{
  "num_hidden_layers": 14,
  "hidden_size": 192,
  "num_attention_heads": 6,
  "num_key_value_heads": 6,
  "head_dim": 32,
  "intermediate_size": 768,
  "vocab_size": 2048,
  "hidden_act": "gelu",
  "norm": "layernorm",
  "norm_place": "pre",
  "norm_eps": 1e-05,
  "positions": "rope",
  "rope_theta": 500000.0,
  "rope_fraction": 0.25,
  "qk_norm": false,
  "attn_scale": 0.177,
  "bias": "all",
  "tie_word_embeddings": true,
  "parallel_block": true,
  "init": "normal",
  "init_std_qkv": 0.0347,
  "init_std_o": 0.00655,
  "init_std_up": 0.0347,
  "init_std_down": 0.00328,
  "init_out_by_depth": true,
  "optimizer": "soap_variant",
  "learning_rate": 0.00381,
  "lr_mult_up": 0.977,
  "beta1": 0.95,
  "beta2": 0.95,
  "lr_head": 0.00534,
  "max_grad_norm": 1.0,
  "warmup_steps": 200,
  "schedule": "wsd",
  "decay_fraction": 0.605,
  "decay_shape": "linear",
  "final_lr_fraction": 0.1,
  "batch_tokens": [16384, 32768, 65536, 131072],
  "max_seq_len": 128,
  "doc_mask": true,
  "train_tokens": 184800000,
  "max_steps": 3074,
  "dataset": "wikipedia_en"
}
Each number is 128 + 24 x the weight over the matrix's rms, rounded and kept within 0 to 255. Layers, rows and columns count from 0. Numbers have three digits each.

# q: layer 2 attention query, 192x192, rms 0.123, rows 0-64, columns 48-95
# k: layer 2 attention key, 192x192, rms 0.124, rows 0-63, columns 48-95
# v: layer 2 attention value, 192x192, rms 0.0879, rows 0-63, columns 48-95
# o: layer 2 attention output (transposed), 192x192, rms 0.0797, rows 0-63, columns 48-95
q0:149123101137162093168097126163138095129124126085105122127138142134115139125108085119149126109089133134113124109115138114123105147115155105136105
k0:158126103136135121120072162163126110127126122181144099095148134122160172091135114079121110129104136151084118143100140122129139118106182147108112
q1:138136169118102115135150134126125136142119117138099115126141138155128123136129153145105137103146114128117120127144147113109138117148124142117154
k1:094116107154151145139119145107139137161137164128153134113107117109142151096100124146159130181116107128167140138127107120119124148143146126077105
q2:189116170132113103133136145146113071123116120107073135113134151141098133101116171163115143117130112112104142165144141108130176118170111177144126
k2:140130141159147134160144114147161147143103139135120155124129119146115177094122141134106137132134110135144122107136117099135161111164155133137092
q3:140147123133110117124124156130145127130134099123121128114146123137129104141129165141126141113134119133121138143120140125137147123137139140144119
k3:134184119117116084116144148129109118127148117141126105143123150135170089183139115115142136108147119156112120162134152155110100132110106109106129
q4:121106115133149117082131099124095140181141116125131125129134122118131120141108114110117106114084207159137136152125096133131110146104083150137096
k4:131132117138080123155165092100107124090110151121155144157153118154106145085157164160150104129120091127163125107114120143107153164125114116162145
q5:125101107115073132146146137154119104154131113160159076091137119132133137122152182132151129099136138118170163179095156112101127191162067180151160
k5:155103109127105086077144118101120143121130152145171099155148109134135134167142110141124159107112145123172101139141157108102107108110120105131112
q6:095164157155116084111157127133151151119131098082169116157140125122120137107137161105099157085164124128122177101146145164119104156116168171108109
k6:138080130137137124147098080134101097152099103129102147110142171155084109162124125156169132124145158110058176101111125111135147148147154137142119
q7:174092108155086108140114115112126136178119141100155129118117156140080107126100078165112117106120103124131119139118128165094122121115128122103131
k7:137144144089113113108147083096139134117135122138095167099123121117099150111153128140118184135133082122124117117119100107140148129131151145139177
q8:134142140097112142156134100128108171141140095093128119110122099117160142145143124152132123133077108098093141101093137137128147188104106080130111
k8:142142123117139166132159136117137117125104168100134105118111118144109147186117175125181109144141170176146111167150148128105127053138110135142131
q9:144130139154122124097157167131126172141166136134120108135163133084088164105176133084145107115123097137124118152113081143130143112133110091143118
k9:123075092113120121170119142130188091114127127077122116122119125134133130152134103175108121111117144135112091129179118124150132099133123121119099
q10:135110111122115156157149174157139159093108169122163140140121177127176152154125112123096095103135157126117120101116129094045149123154186084160110
k10:125207173145119129132121126091121124124116114137195126105100153108115145100114141149109148154168141097190106147144120118141134131130119102121111
q11:158137144133094128120111096112150142096110113130135130140129127104116091116123085161079110137097159116115148136151071157129175143147114111141125
k11:101165120100131146139123099102120138128132142086094119098157150141155144143102160095131148118130123124150132113100130132104137135122122101106095
q12:152138096080093107129148167110180103115085139076089091119165121092149098097135109122136120131123143111106168119114128123147129106127131117116130
k12:130129129116074114159156122155104156120117115155098119133121153091134043156155105088135130114117171147175130110129113123111162124090137166120136
q13:135137133142117131099105106153119102187141129102094143118172151078106123120086182137108212086118146140127143129121111118078118137110105101122135
k13:159147122141091073098157124102167152153137153132151166131137156158157100141104161158124060141135107121146122117131113115145100121155154163094120
q14:137095182121122100167121149120109134139145100148141137127119150087135115097092154130088078131188157118147155162121158106133150137148161093142145
k14:092102152136122128126118106088109114118159141105135141097110142105105094109136125107102097137117127122154136131142133156147100162127137112152153
q15:155159112146101160081121119128138144143135155139108127163158078137103139118176135133125140126068129149113143120074151106147139155146140150160153
k15:123083095103120138146126088133095129177153132127158170094116149120111155170099134173112135118159069128130112105106099108077102120126065129125202
q16:124085143113106154078164159160083149164151111099153114119131112120117133153130116089066160136172075138094106083167154114111131128096108114122108
k16:135144176131139109135085160159120144152146114118127130104160120132122097115171089137165129108119111124118145120139143136127141123164112129090148
q17:117158186148116086090117141112096119128140121109120141133147146104143151142141128143123096129126163084129082146121149151165099087131132156135131
k17:141110153130131135142104116168141130115201126165130120128130131151125153100141085164127154130126155147056125126105133134151143164141120140156148
q18:149107132126129106153104065145143122153148123127115083131149152153159106129116119147145125145105147113091117126098128138112143149106094128149116
k18:153144077112138106163138150096123110116120140120106132133163137100109128129108107142140169147128110163101148132157115182182165137137130138103118
q19:114127135116145093100096125106144140117119098098111125168139128136143126074149139150131152107148120127151101101146169115116129115156117113130115
k19:114159130120098135138117182106090060157173173138097187115110118107126135147153112129151118106173130113119083163098173160113132147141092128129148
q20:112125124143136111121165112105162117126104092140122122177100140139134105087136148115135142118075081100137166100140168134120085192124129066147135
k20:141139113170138135119142118109143131155138140140103102126105157122120123151124131157094106099152099142144104126072106175109118127147135143101053
q21:139128097109159104115119146187137148102170141115090085082088174113136132147104126086170139117137155121098095094145149164109149129138078134143132
k21:130177063089139166158120186126121103061115139108172136141126090114136142091144140132153085098096133135120138112177127124118148084141125167134173
q22:121122100110147124137115133182147157130160075109107132121095159133110115110161109132106120093164163160153112093113143106118154081140182125125147
k22:152129152114133172153117123135096136090135162124123143145113111124123156177132136122140125124122155163105166133098168126110057116136095154092139
q23:110142136151133116145149146158144152105131126115122115190142135128145103119148149129183099127105142118114143103089128140101096123132088123119128
k23:154139142145153173154122116115153126118151096091045152081122146081110127137142116116122108110115133127123168174191160135105147122155114178118119
q24:140116089086145130073153114169120102095118156135087100109077154082144154148178122145131097129106129136153131123175130117107146125095154134112155
k24:127137145184160076159087178126130146117104113150111111146152117141112124110115090119153089142123143097119135138190147118106129133179134110140106
q25:147143126136124108140163064097123153161114163166130124155174125137125161107125124093132129124144125122107135138113150082125117104102140068127134
k25:152151112110144119126120171136120131132156145155158058098089132131145104135143132114153115140109138132147120125124126139115139125126087138138156
q26:167134144124151127155177135120156130130161133100139109123104109138135099119093112124136131137147127156129110139095156219108128110163154130139124
k26:084165129124178123151142137120125115159126122149107129122164111117120158092107166178132064157112123112128123095117155110138076121142117152111130
q27:116179159088132137118115164140149143093098137109177108134117131101133142127132163106132107139169141146140148137098151141128068130096153114139090
k27:122122133133163136110124156122148149132130124134106200113109117111122122132146136099129156168156148104147114107130126091139135101144131102146150
q28:165122110151120115173131132071171049160143123137119124122097097109125065159148113121098162170131117130116090136172163115120104127152130153122149
k28:074131161138121087166110158106162116145158115127152098186170166123128140119118065161126088074111100141102063137098149094138153138132145069121102
q29:126102144139125127154115126106129164146104129137089125124128147127132131100111159077163138132156116114158121149099122146177132161088186111117114
k29:162117128101134139144156085145106119133147097114130155142108099136146116097121114125159108098099112140062128102168172108122142075121114096112100
q30:122125120129148111133121147118127117081141120156123120152139104110097144146138095105139114133091081121093147102083154160124128117123137135104146
k30:095137135131100128091107116150115131115100130086135154117115088125112110081125131149167154109108136132148124170127131083119138138177110138151108
q31:101151065099084142129106134085165148145157151092134125063107167081166080109123092178089136091149132155125085101137142125120103087134083160127123
k31:132113146123153126111148103169148161113123169126146139142160118157124138122117110115136145131150122164141118165126130087137103158122178114112124
v0:147085119115090128143124077090120138085153110141151096133139110131142140136113149144134129134128120139079115108128117105101142114093124115114138
o0:090168138109170158130086137146142117093131174168150127098116144142124120170129079133141150088083159171124123154155105129119138139136124130130126
v1:126146132147136138136132167129092121135142078143093090135151119126134140140135118146133085125113099088146143121139116098127118129159085139117143
o1:126123099129108145171146093133133136088126144151131122108132104124115106156149137115098105125159126122131130107136178160122129137112127092142114
v2:121076117142144116130125118089128130132125077159112134114118153126126118117115149111103115086172119135124123126125172111139159148141131147135126
o2:118128106141118160158131108145101148166147129151174129116135084161114150097113126092123148128126121132155146141108132137108113131141137110170121
v3:168099141123117099129082131143103149091096131138123102117115119140133118108172123174149132139148144158150089081117112106092106133133077126096134
o3:149117118131155097128097148124144097159078129096154152148144124143112141119137129101124098116083157138146119156124129123085106106154141123178161
v4:110171115143101114140101119141112173144116138163147105136145138114121112135144145127091130098110159176137100142154095102124124102136136129132118
o4:122165104140096124115106126137142132155131123157090098111144124186147162120112109141150119094182162116146167133093142092149139150103128110144131
v5:095139156128098083118130101128155132141143088155121158096162116162114111142163133145122141132130125143118110160163160115135166123150116101135131
o5:113139136107149176105145134140133086133112118125139101132122097144129124133148147112138107126158102133108115130132132127122144118077130096135139
v6:133117140147142108105134135139126183179166150133163123098147135117137128115097115137114140153140111137138083128150115184145155168145088115144103
o6:170114156136116120121104129123128093102092103105099163090160134156086147147114144086156119128128100164140111146161131136110141127130096129158144
v7:113105089154104097125120102119100091130123125116112124111142096144099116114094136162124147120137125162155141090131137134090130142150129111121147
o7:117153092137172152120139111143155087155098093150125125106148132126180110091155114098160154127132139132127118154141167163111126161150144114154101
v8:145159145128124114093103145140144140150115136146132109101159123133112128109142121109118130192128113119095161142160168136167206095156122132130120
o8:104155115108110187145165143154143151114122171066143137143124114133152150126106152089119154089096101122135118129134121108128114123092115128150109
v9:159103088150110122139156157156107112113118133081115117150152109142117175102135113087143074166127138131133173145122125124143135119136147103089095
o9:123160145119141160051108146129133118140151133157110138154134171172096124138124102142091159158133094140156125086125116117148133102138106104119123
v10:126145154094149088136124120120176175098102157108168110151119135091137172105124173102128146097139126153125159119174109106171147125145113157156148
o10:130093130099111145125115171125132162156203123157122145151139132150121109159100173126158164117124096078130154116139110111127120115125095120183121
v11:112112163139198154142149100111132104139153188137124122080147128152107127120083159108091147120095100121146131134144126123099133076139158148127101
o11:128137121131121131117118152141150102117175144150148162113129182106143146119088181119173133178181129139104114127125165097125122165118106132124119
v12:084130114121110090159143139087120105123119137124118140087076111123131123118131182145136097154145180108151154141151118151127135110092160123141140
o12:105132133156130143142097097122102109170070098138100091133140108149135129144078111121176116142142111130150102135104122134169164118149125137132133
v13:144116160121119153128088173121118177125156105133129115098160132129148184118110091152095151132137124091141125115122115144144139138170111120114114
o13:101145122131116129140177096107156118118113153172152146078116115132167120147118171090094155102091132104099172150172152123067114119089121147086140
v14:175097172152086121114118102162102167110138154118109126123149140099139140106158102105114161133124142138099143092150137110138118116158131161133122
o14:158156139119111145100136121138100141153118089131160128089072130131070228143111140156101160070105121125149120095142152111104086129107153094114131
v15:095097121150156064148099095155138164131104132152157139130115128122116127087140103087161153119100174164183108134114161096113152122130144151152138
o15:129152171147119125131137123101111115146105160151154165141142146168111126158162132120158145168157153146118139147104106127133111111105085088125116
v16:118108138106147159134153110098119118111112142111142151096103111114133102113098083111116110178124132129134160140123109190139135154137131091152131
o16:102153153172092145160129159121113131141118115114157125122095136136123119121112120133148145118190124116094119102124157166097123123145139153061090
v17:138144108135131152125138140121135082175151125152091082147063130111136078126146090170090121133143088122145145114106146115081089117114144107144125
o17:117093125163118110142154128153111102117139126143106081088150094083155118106130148105113126134139152140144120161137112098132161154169120122132114
v18:110150170134151167129109167135120136130140140134098094116123125162137151125136143091123122135077156134117106142157119124117155120128121107126136
o18:116086111104122101125194104120103149149130152124143122153137115101097132160144120134114136145166108128131138146162143117116095116108138120126136
v19:119141124117139151125189083145158129158139137167123106104124115117150151115116099140163143096152150091086128174125130172123122149114104107119127
o19:159106147154118157106154102156162062133111178092142123126089085126111153135109102088086113147116158127086139133165122113193129121162093122124132
v20:127114116170109113124118159147150122147099130118135130142149126123155147131162150155171195160126084102118130166167127150132118130140110081126100
o20:115106137085134149111171123111117115103145107142106173147067117132113154171127115086112116115083167117153156097172154132097165149077133124147132
v21:122133132119119108125098138161094114101126131104103122139128143137094144132127139105161092110114128127115112149135091095121138129160145119145133
o21:152130108136143121118136131144119137121106118140156109139134140113138157176140114142125133119151113148131141151127119133155112110123131149142166
v22:108116130146110131132075108137129162146105143117130130133162122096108123100090113145158179106109116155121137094160132101120096167118149118136164
o22:126119145134115143163091099114075139109165139121158139132109175151170162150131141126135130174115154149146090115160097157114157126098142141145154
v23:161100152101132129121079132097141137116112129131131113143138117125126140143114147131124130146140134130140082121165136093153111140123139111093110
o23:165118155139126115160112123136138127104117099113133200135118139101129092125130132150125193147130142156109136151110132120113127130122129134134093
v24:161122136091146135064077089145135153128083117118133142156102124130125131151123147103113156097123153121156122144080185139146113149097154159101086
o24:164142096158150083198153159123139177150099165142127174145113137104121115117147134157119136119089146121092125167190167124157120129094062134160099
v25:140125147161154104138136144108168144125149098160080136164123130130124143141159107144180132180091156138119136102137141129130130163115098134136156
o25:149093128122134122150103115095151179124107119119107078080100137163112114161106141115119136085104114115104139141145119110133157151162114114128135
v26:098155120140082118097143111114132134109168129160156152117157118166135130125159143104129161099157140154109125149103142147110128114115106127129129
o26:150129146154184157107173154136156162158152111158107122123121103118110184105128067152132124163113171142148133132107104148107101134105142095134167
v27:154142144110184132159150135110082163172170142138123136136151104135110140184137119145134153162145128102138126077113142115152125106118127140143132
o27:132099108116107120123116140129108144108147172098134062103153126127121126113106156166163115093100116144115153120134105106091093132108137127069180
v28:113163110096135161144131173115149143105150146135120122063128152158155121132124121121149120119116147148161159100121136140114150134154134119148126
o28:142111088149132079134120137129109097162148127084135140128120142117110111100097118103116144143118098072105105122086125140138115117123142129146169
v29:102139147105131112132079159149099094138141098114134139146154196143118170141172120142086122069153116119115110124106108085134135100129120108134114
o29:101108160128167156125117129168127090090077113155117098110124105068127141123150144108126115144146129145102164123101139113143116132097148092126115
v30:133145150123109124151177108084140102151114145157128134139102113139126160130144095108128104139127144119156124142171123128122120141140105121112145
o30:099147106121143137112103155127110169117189140113129122122116121145135128135096141138163104101143122116147106146113120100100154132116113138146164
v31:142106135169126147115112156128097130082080164135122116141084156127130131114130167145127159126151136141110148147145113150156140147107107139132113
o31:149182118121131084119143112145107161149128150110112134104133099109120122159135147114140156109124127166089090104128141133121155128146143117131115
q32:130132079133139132138123150107153134151125124131133182133119131114126119119072144154159190126137118119154140111134168109095118115132126190143139
k32:145143090142160127136129107106133174156117113136176101139129127115118130121133114156123147061121138125142158160131103119150125152116136109111129
q33:127120072128145161115130109108102108121125134137128156121086091117139145122093177149155167144150144127151116165132121161106139127152129133150136
k33:144122136138148148172084140099141114156094113153093126122131132150122138144129119109106069127167092098118157102104140153171163137171133159146126
q34:141115124122163144140138129160132126128147147136144120144130124144132142117131137131134123120091140162141119106118114129117113151144118102114115
k34:111092175148137152159149154072153115110108106126089142091138107145100152092135157116114114114148129121136128146155134096152172132168132135129127
q35:118112185123070125149125123131137135160076108120101165122129132117118122149093123125154129149172078090097141162155135135161146132101165143138126
k35:136140155131106123159150110112167137123098153099097184110150081131095169104136122155099146136150112126149076116128122083158203114143093143164132
q36:157118146133141133154132112109129120201136165174123126146099151089113123094121159114121122143138107148107144130098151092141099109099113104111186
k36:160143142089128099128133114131135114078103124145158101147123093134097137115139098135171151149160111138160127135137116111146108108143098157136142
q37:161129133154157155103166112109136138089136118109093131128120143115083088140112153117118129139148172153115101157121147105088165125099155110134144
k37:109135191118159132081140118111130136159127115128109153141120128168122138102164157129112096161139137131147143099148119125121126098149126144098108
q38:155150122096081164111174156076130125107106110115127145133087134119138116157130110128131158127115139116124153163107094124061119116112125180125103
k38:156135140119168128096092132133155144125122108149136148144131126100133169101109198142115153146151086097141115101111129093130095118133123116121138
q39:123111128142150169085150134094124107114133134111130125109102104129147103125125136122132135165157127136119132098128184150132114118141138102114143
k39:114128119178124170117104126109122135135110145115108115129146154105121102129129123112140137107106111119077131093128122185124117123120108147142128
q40:114120137140068154134102129152131139146138122114137165163180111154136142106134157139153150121130124099133169118074147141133090128160089128113119
k40:130151149139100150114151111132145151151135122087126144144120164120118146129142131162099116147117126094121096134152145128113117129156189102133126
q41:107097158162113135173102156139115112171136123123144144123120095124128133166140151100125136105116145141125134121161121074134097104123141139128138
k41:163114128150132138145143124130128120095163068160111108114117139141128109135167106130110139115122136132148130133112142125126091168090102087104140
q42:167132135103151155115144117128103108135103148122119151114150159166152101153097140112081162198110144072132133175142146120102083114110119114128097
k42:159143127087146132159114136141140125186097133176114150106112118156104141163105148123134115125151136085131126095084151158128152072117130124174118
q43:100131169106112137132131129125160180134149139116127138098125131124168162104101146157114142111140145144118199133143077147142133142141123115124119
k43:101157146102136133161120067142141143150130143126155131162088154089130157128143137112169165151093149106134106139093146134153110127121141163113135
q44:110113128157121054137126130111125131124137139099115148134112141117089127140096119153118128123141109102104126080155150126118106110139089133134129
k44:114114162110144162105176106145096119102143127135118115156103137116155121150126140131137135167132174117123136143119110126138122148103129094103151
q45:157117077157121132138129163105112156163109099138107123131166110097138131145121122111101129120097121162179163127148115110109129127148098086140126
k45:157112133109153130123128124117084135121122107114097107118134170111146137091153139134119125104108141132155117172168169162122074129130107103118115
q46:123142124118131084101152149140132157144145110106090124150151138150145160137106125171137127141122145143147152110127170117162125107143141169096127
k46:112105117137118195109106122118112143142113100152121122122089140142132156119136142140129167115128135094149151116079134128111135160129135123104120
q47:118139177130128078146173118131103172135156133134104141136141137157145123142111100165122140129116117136118149154155142126144127117094130129124112
k47:122093129163163143111119087136100158154103160166106112120089101144099130113144128100107083102102148120165117112111097102114134126134114109122138
q48:122130149106109175106119161136134103120126149167145165128107105144150135090078154129104131107115138137128143116107106150095158150112162133127099
k48:156125145132139132111130135108140141130092104107087135127116092128172148131108177126150148142092143163136146093114113142128122121145140114111136
q49:134111142140140105098096100102159201130144102140085116144153153147112113090121173136127114090127153148120117076127127165082105116135151142140134
k49:155160188158153099136131138146132084120140115135147157131102128139141136158114143131117141132119121129085108131146125153113148159179120126150168
q50:102146103149182131148146095119118125100164112146147095109077111106133166116128136122152117117127156120085088116106129141135154077114123127139142
k50:114146151125070142187102120125158112129151129133120101132136118132104117101146086103147097104170127147121114106152113111108118129101080114130119
q51:125153141123121089142127119103105128152129163164149091117129135146124122103151132127098118138168167184146139125164116141132136123110119126132096
k51:122123107155106093127160083123122163095103118106152141120085149119125119116152131137136154109144136134136137142068133071120094154116101153126090
q52:150127127144126113181141102139116116115081129148105130113177135123139067124130126095151111129095172135124124140134100134098131125118112135142137
k52:101109092104140132137123101154148158141108105147128118137163091096107129128114108163137141174186124168096146144132160151124119139096152128115103
q53:106104136128142125128101119139144139076137116123091102148148090132119143132134158142123095120117129147109126178138141113101118121117109129160130
k53:104131128110127105124092147153135141122141118135118161136118154090168134133115094123073140093118080082114149127128133136103159136124119128133172
q54:112126118139119134071146135128101149125134107118091136145106130123150115107136147135153121168141141134132134163147117135143136157171104164087121
k54:127137141152148139114142123141154108146095122108109148120136164136154123109153134104140111107141144106131129158078131113115160105092150127127134
q55:132115126108125167157127117144125151138085148069130167091154134119101131122097106127159101170095120101167132108075105153100117164105169169131115
k55:096122156126111186119168117139144110120156161105127135114150115152132145089159152145174086125140170133120129129114173140121105113120142143136146
q56:129121134096140133145122102143137106141125127134142147148139162125113164156115107165153118111112148083143117122116106166162109094104133144137114
k56:134137135197148128155127106135132149142122116089160142129134130094115125149117069125146158126085088123135139128108183145153111150128127123137134
q57:130103115159128124111115160110146151118133141112090090087143092121126133143151115128133101134109116121127110164087119134144105179093105111152126
k57:120115163123138151138151128131111134120130130141124112126142136129155113136118143122138156146150114110078100107173138169109109115108130164116104
q58:122133130112128147105139131139108122136117136115111125117110097152116143089128135123130151140097157161143116161100141142161081136114117135143155
k58:158129192146128131146121110126115142106158150119116143080154090127128139130147138103114125157113105172138113115152145153119158113122083136143122
q59:125117123130156171134151155141130114128097115155101129124140105084139132118128141171114112138156115103115113134125125100169142138137127159091139
k59:114087143136141113078095131120128133161153083093127097136134114203105140153104103152126146129152130119141097157123138154166137104117155142140130
q60:123124129136104143118107170132143109128135139111123113096157076113107155128122136128126122126128121097145112104145175094112136177143109169120144
k60:140115100142109165116134110142120149151123118154175123129140155092131161116139122109112108117131105149164087164133137160104143133092141106152128
q61:094125120144108116136142127108147128119137103120110119148121157110115139138140087142118131138140102141116106156114125170111129128126121147087145
k61:125102117141143140158134169109149122099146143097123105145113140120141140127179107122119136131093169099131118103165126106140124100139108156126143
q62:151160116103130147102077126119110150163133125105105132145111103140166149149133147137127129082123096126077145171147137103126086110115117138143119
k62:111108119136144092102142151147130158104109110130125112103118091122136118156148148133101115136108140139130141115138087154101124106096135098118120
q63:127091110113179108132152101146134147128180140096163124095151129128079093100155125126129148122177126134145175152102128147109103123094132124107127
k63:125116148127113163181104161088120148154140137137156108185195139126111150133125160079145118126153125156118132105131117159174183088118146143124119
v32:117125115128158169103158152107156085141116132143151122140103128144166156113118124136100134132118105147152138132161198156120171138154112153078142
o32:110113107131139104140075099141121151134128152072130209169146110100096129100093120110165111139168113144126085145141129159086096100133137155156152
v33:133114135128148137129122167108100124173145133106110134153080120099149099125122100127110132140077146114135126125135126132104149135136118123133140
o33:138134105132128170141111112127160144133081146107159125141128105117130123151073147146138112104129154139115109142114135140102129144113095137124118
v34:113066111145154147139106133128151160135126087154119135114146079084119126121113117110127115130116117154116150159164126116118159105109121132145094
o34:127149146131128152114129086173131108126136170106081089135145139156159111096132154118139142152098157137143141138107144121112117134132164128147146
v35:141124104129078113100115154080145146075113098124072099190164137128144127138149123113126126128091121138078122125117149116131155130151097138126112
o35:144125104113120161158118106139089144148150152137142155110122117131162142117114130134116149103145138153129162166122092141128091113115107146128093
v36:127165085118138093158149154121146118108127093098169129161121104075117131111143075102128118147114124112114103168129099125098127135133144131091129
o36:141133146118146182131116158112120130104164081131156076141131099159116108111106113139123133101114156125149125112131166126116124085098150127141114
v37:093154111119123085135167168135103113123154086164163159153156124131091147107131107082149091139107154121104075118129089131103173126102128115091149
o37:113142116154151135180099140134128132155128130116128084128151114147122128133125115130128147097136099149127141094150154135133123131140125173123140
v38:167114113161071160130092116143131090114120161092139123163152157132147150135093167122125113126117173139182109116143137123082122125127106160122138
o38:137128120093150133117151115149119159145131097130151201093119109153128177137097106120107128168154131117142113117105134113151145151099144122145132
v39:114080114123171115120122120125114120115127135116125101137128118145141126131154106129119128129072112107104155148091114103143147146140130115147142
o39:167141157123071117142145113170137087146123122119159177151158168134092127152131115095133158083150112135138114116148166106128114132132123127122127
v40:170105169088150142154142117128106103135126159176140100151136160051141120102130102133144129165154140075141137135125127143150120131085193146160162
o40:092140099145113084118124131140118137083119112080123160112163116131115110140129125138093104113091104167128146098164112130111118126148139128072114
v41:143169124115083160118133105162144088107082125135141114171122115130118115117119157102148123160156145114078144105142089157136181140151164121112158
o41:110099129132189096165121147122115146147137117122125163143127117116098135120106146135135112134104160137134117139142128125139113161120109134144133
v42:106093146131138128129096139104074150139120088137172140108120142123127147131068089121130094128126142155094145145101164128102092152128120126091097
o42:149165132147138134121112134095151151115138125131130163096148168135137073133150153119090163112100144147142131146153147142148169124155113159159104
v43:112118098129097138124122118121083155135147123096124163182136127123119115119107151119170139136133079122128177131161097130119122136124174144132172
o43:142140138139146124124123130150160090141130107163127109142116116122140149091073080155123099157115152121142098108082110150149101139131150091119100
v44:132126141113090136198122141142153103152137169134173126146136156085146176124136136128163128152152111134137099139120169113091119114141140125155141
o44:107131127093146105096154123145150103093122078096082103145135137136120138161111095145094106126154139118086137124111129107162161111096096136115143
v45:144095102108128160086121171120086135133136126131176163122125122137106100115165139111137127134128123124160130146091160161082124137105109109155089
o45:130153152111109114164154140109135124133127135145117145125080106093127160129140127147111139156138156117069094151130111084150123088135145143116146
v46:093090145078142139156129131089127159134116119122135097107109126106128129093084141158168110142147132113131115143119114107057105112141168115110153
o46:120145179159140158138128110130128057096155152131135138151097169134129146117151103109099118096141160122124145134133170135173154114128141126145087
v47:124121113106096159149104134073135141095191097126129119134126123155131115179115093141161145124143101097145151131125155126140110137149100174126110
o47:100152160137110113132130143101113134145111127129138160107125110141094106172109080130112120123120111168124088139118116119110133134150133054118096
v48:098150116161116166129133150118174143093122128137118126143123141122131139150137153133137127144117166150133129142094128119123141106117116094109139
o48:159155118143143097079095102140105102167144164122170139163135137139124134093105131152143129130133104126127132160152123122132110122092162160133123
v49:153098090127161098119140097123112131117109156154095103131104078119141101142138129183112115170136167155095158146148081143144095104118098149128126
o49:139107150136120128141117119131150097134093128126121123116149126125115133119127139104084121113136129094149143129106139113135152080112135128095143
v50:128102106104124102138097149152126116132126105138157128130120142158153169134110121139101118148132137122088106112122128194152135132129120154144127
o50:131169115132129164105136129164122117151113150126132107137140146142096123110120126106148173144106109195157149153132076089124153126104131134161131
v51:111143144116140104153132129114109070127130120144123123149134140105128108120133157133132106091129135132129087157131087138146136121107104120093084
o51:140095145126112181114153157124134117085139117150128102108140140168128074122131109108138148146119123083131137069095163121105158121144141126147116
v52:176105103106089095123118138159146123163152136133124151123136099122091150114151149109138118137149127098114118132080157154139121098118172153172165
o52:103136142110124131182131140167136123118094119149142114138107127115189125137125127109106108118138119151123148130097107085136125119140141105150111
v53:113125147119181113137149150168143143117104151153164086124132085100140172099129082085179098112129149134078127149105128108091103101108187118130129
o53:133164158146135139134103142147139122121119175115119130141140171184102133220119129121110150125110111131143108166138148144146121166130112129119123
v54:098116143167132145128106126157131152122086115151103144116133120149123105133125154141154120138140111131140112098147125139153140113144136145124164
o54:169122133094131147110121121076121089115081144119170124128121144118112161107162118100138149126141128109133132165126092156167119119169123132128125
v55:126134092150098128116146129149078118132131141074128152119107102107118119142131083110157074133135097157131126124125189105135131123134143122112103
o55:105152115095100124085119152098167175143123097138115168122113175110122099148100144148133159110099129101105138151133090126149129123168099097127136
v56:133109130127099078126128135113116100100145124115110151106140130131113099131134163110099079109136120184108156168162094158149130160139090117175107
o56:146160156119141114111139137114078113154102098136117131110128155142134136126131119099158154145122115125174133114104096126084137154141155103104130
v57:149149118102167131131130152104122128110120096120134135120109126136119154120173137124109130135127157094161126128132066126117111146133137094086118
o57:095094141117127146078158137152134132123186148119116085147113126101091112142115126136178164119116147135096100072125168120153111123123144149122161
v58:147136129067112152079122143126149123141107131177149144172072105169133148098159160112105130128093122130101122098150148140158163119087098155150110
o58:136105121154114132163122139149130119128129111134152146092107101109140152110116111136121136133133094149151119122128121106117115132149165123121139
v59:116091115111133104130130114144111117131162123141144112119120148124109130135148111103140160127123120091181090074108114123133138126110078156122144
o59:132149159146107133157146118140124136123080091074130093120135083148103135114138107126097093127123116133119123149113149123136129096114168097124134
v60:130149163078098119126135124130093086119138171147111105148125150089140153117172093143159113154133141115130167132116085122153137149107134146108145
o60:124156095153144104130122124136137120091130113130187103146125156126143113155123133155111141105134108140166116145126160084127138161112109111140110
v61:124128145144141140105099151131072167150090166129146155147123117159125161136147097140082131153123131137123144113102132189130125116126152078108159
o61:147114110100138117135089117143133174141136154148160146125109135111146132112140155092178186106116174152115105096156131095143098132105121172135108
v62:156119123136112142151144118093131133151124158132135109176169145107115092149108136104115160096147110135129162093120107170113126100139107140133132
o62:140114144111131157142113119150118114128143080143131108113139086162162159109155122151131106132166158133144128093121155128108164166109109133148144
v63:128152133129122140087169124088147139160141075123122146161131150149142101135118128150136127133141125101086139116052132152045118096159131100119109
o63:158125117157157120151085133153134101138127151143132153114132127094132153139136118127136118099142140151100141156163131126150135153116119129149124
q64:133171118130132114131134148151127122106105109128161137127107146086158121103162112120147142131134104134134150108177112114098126151114145150103129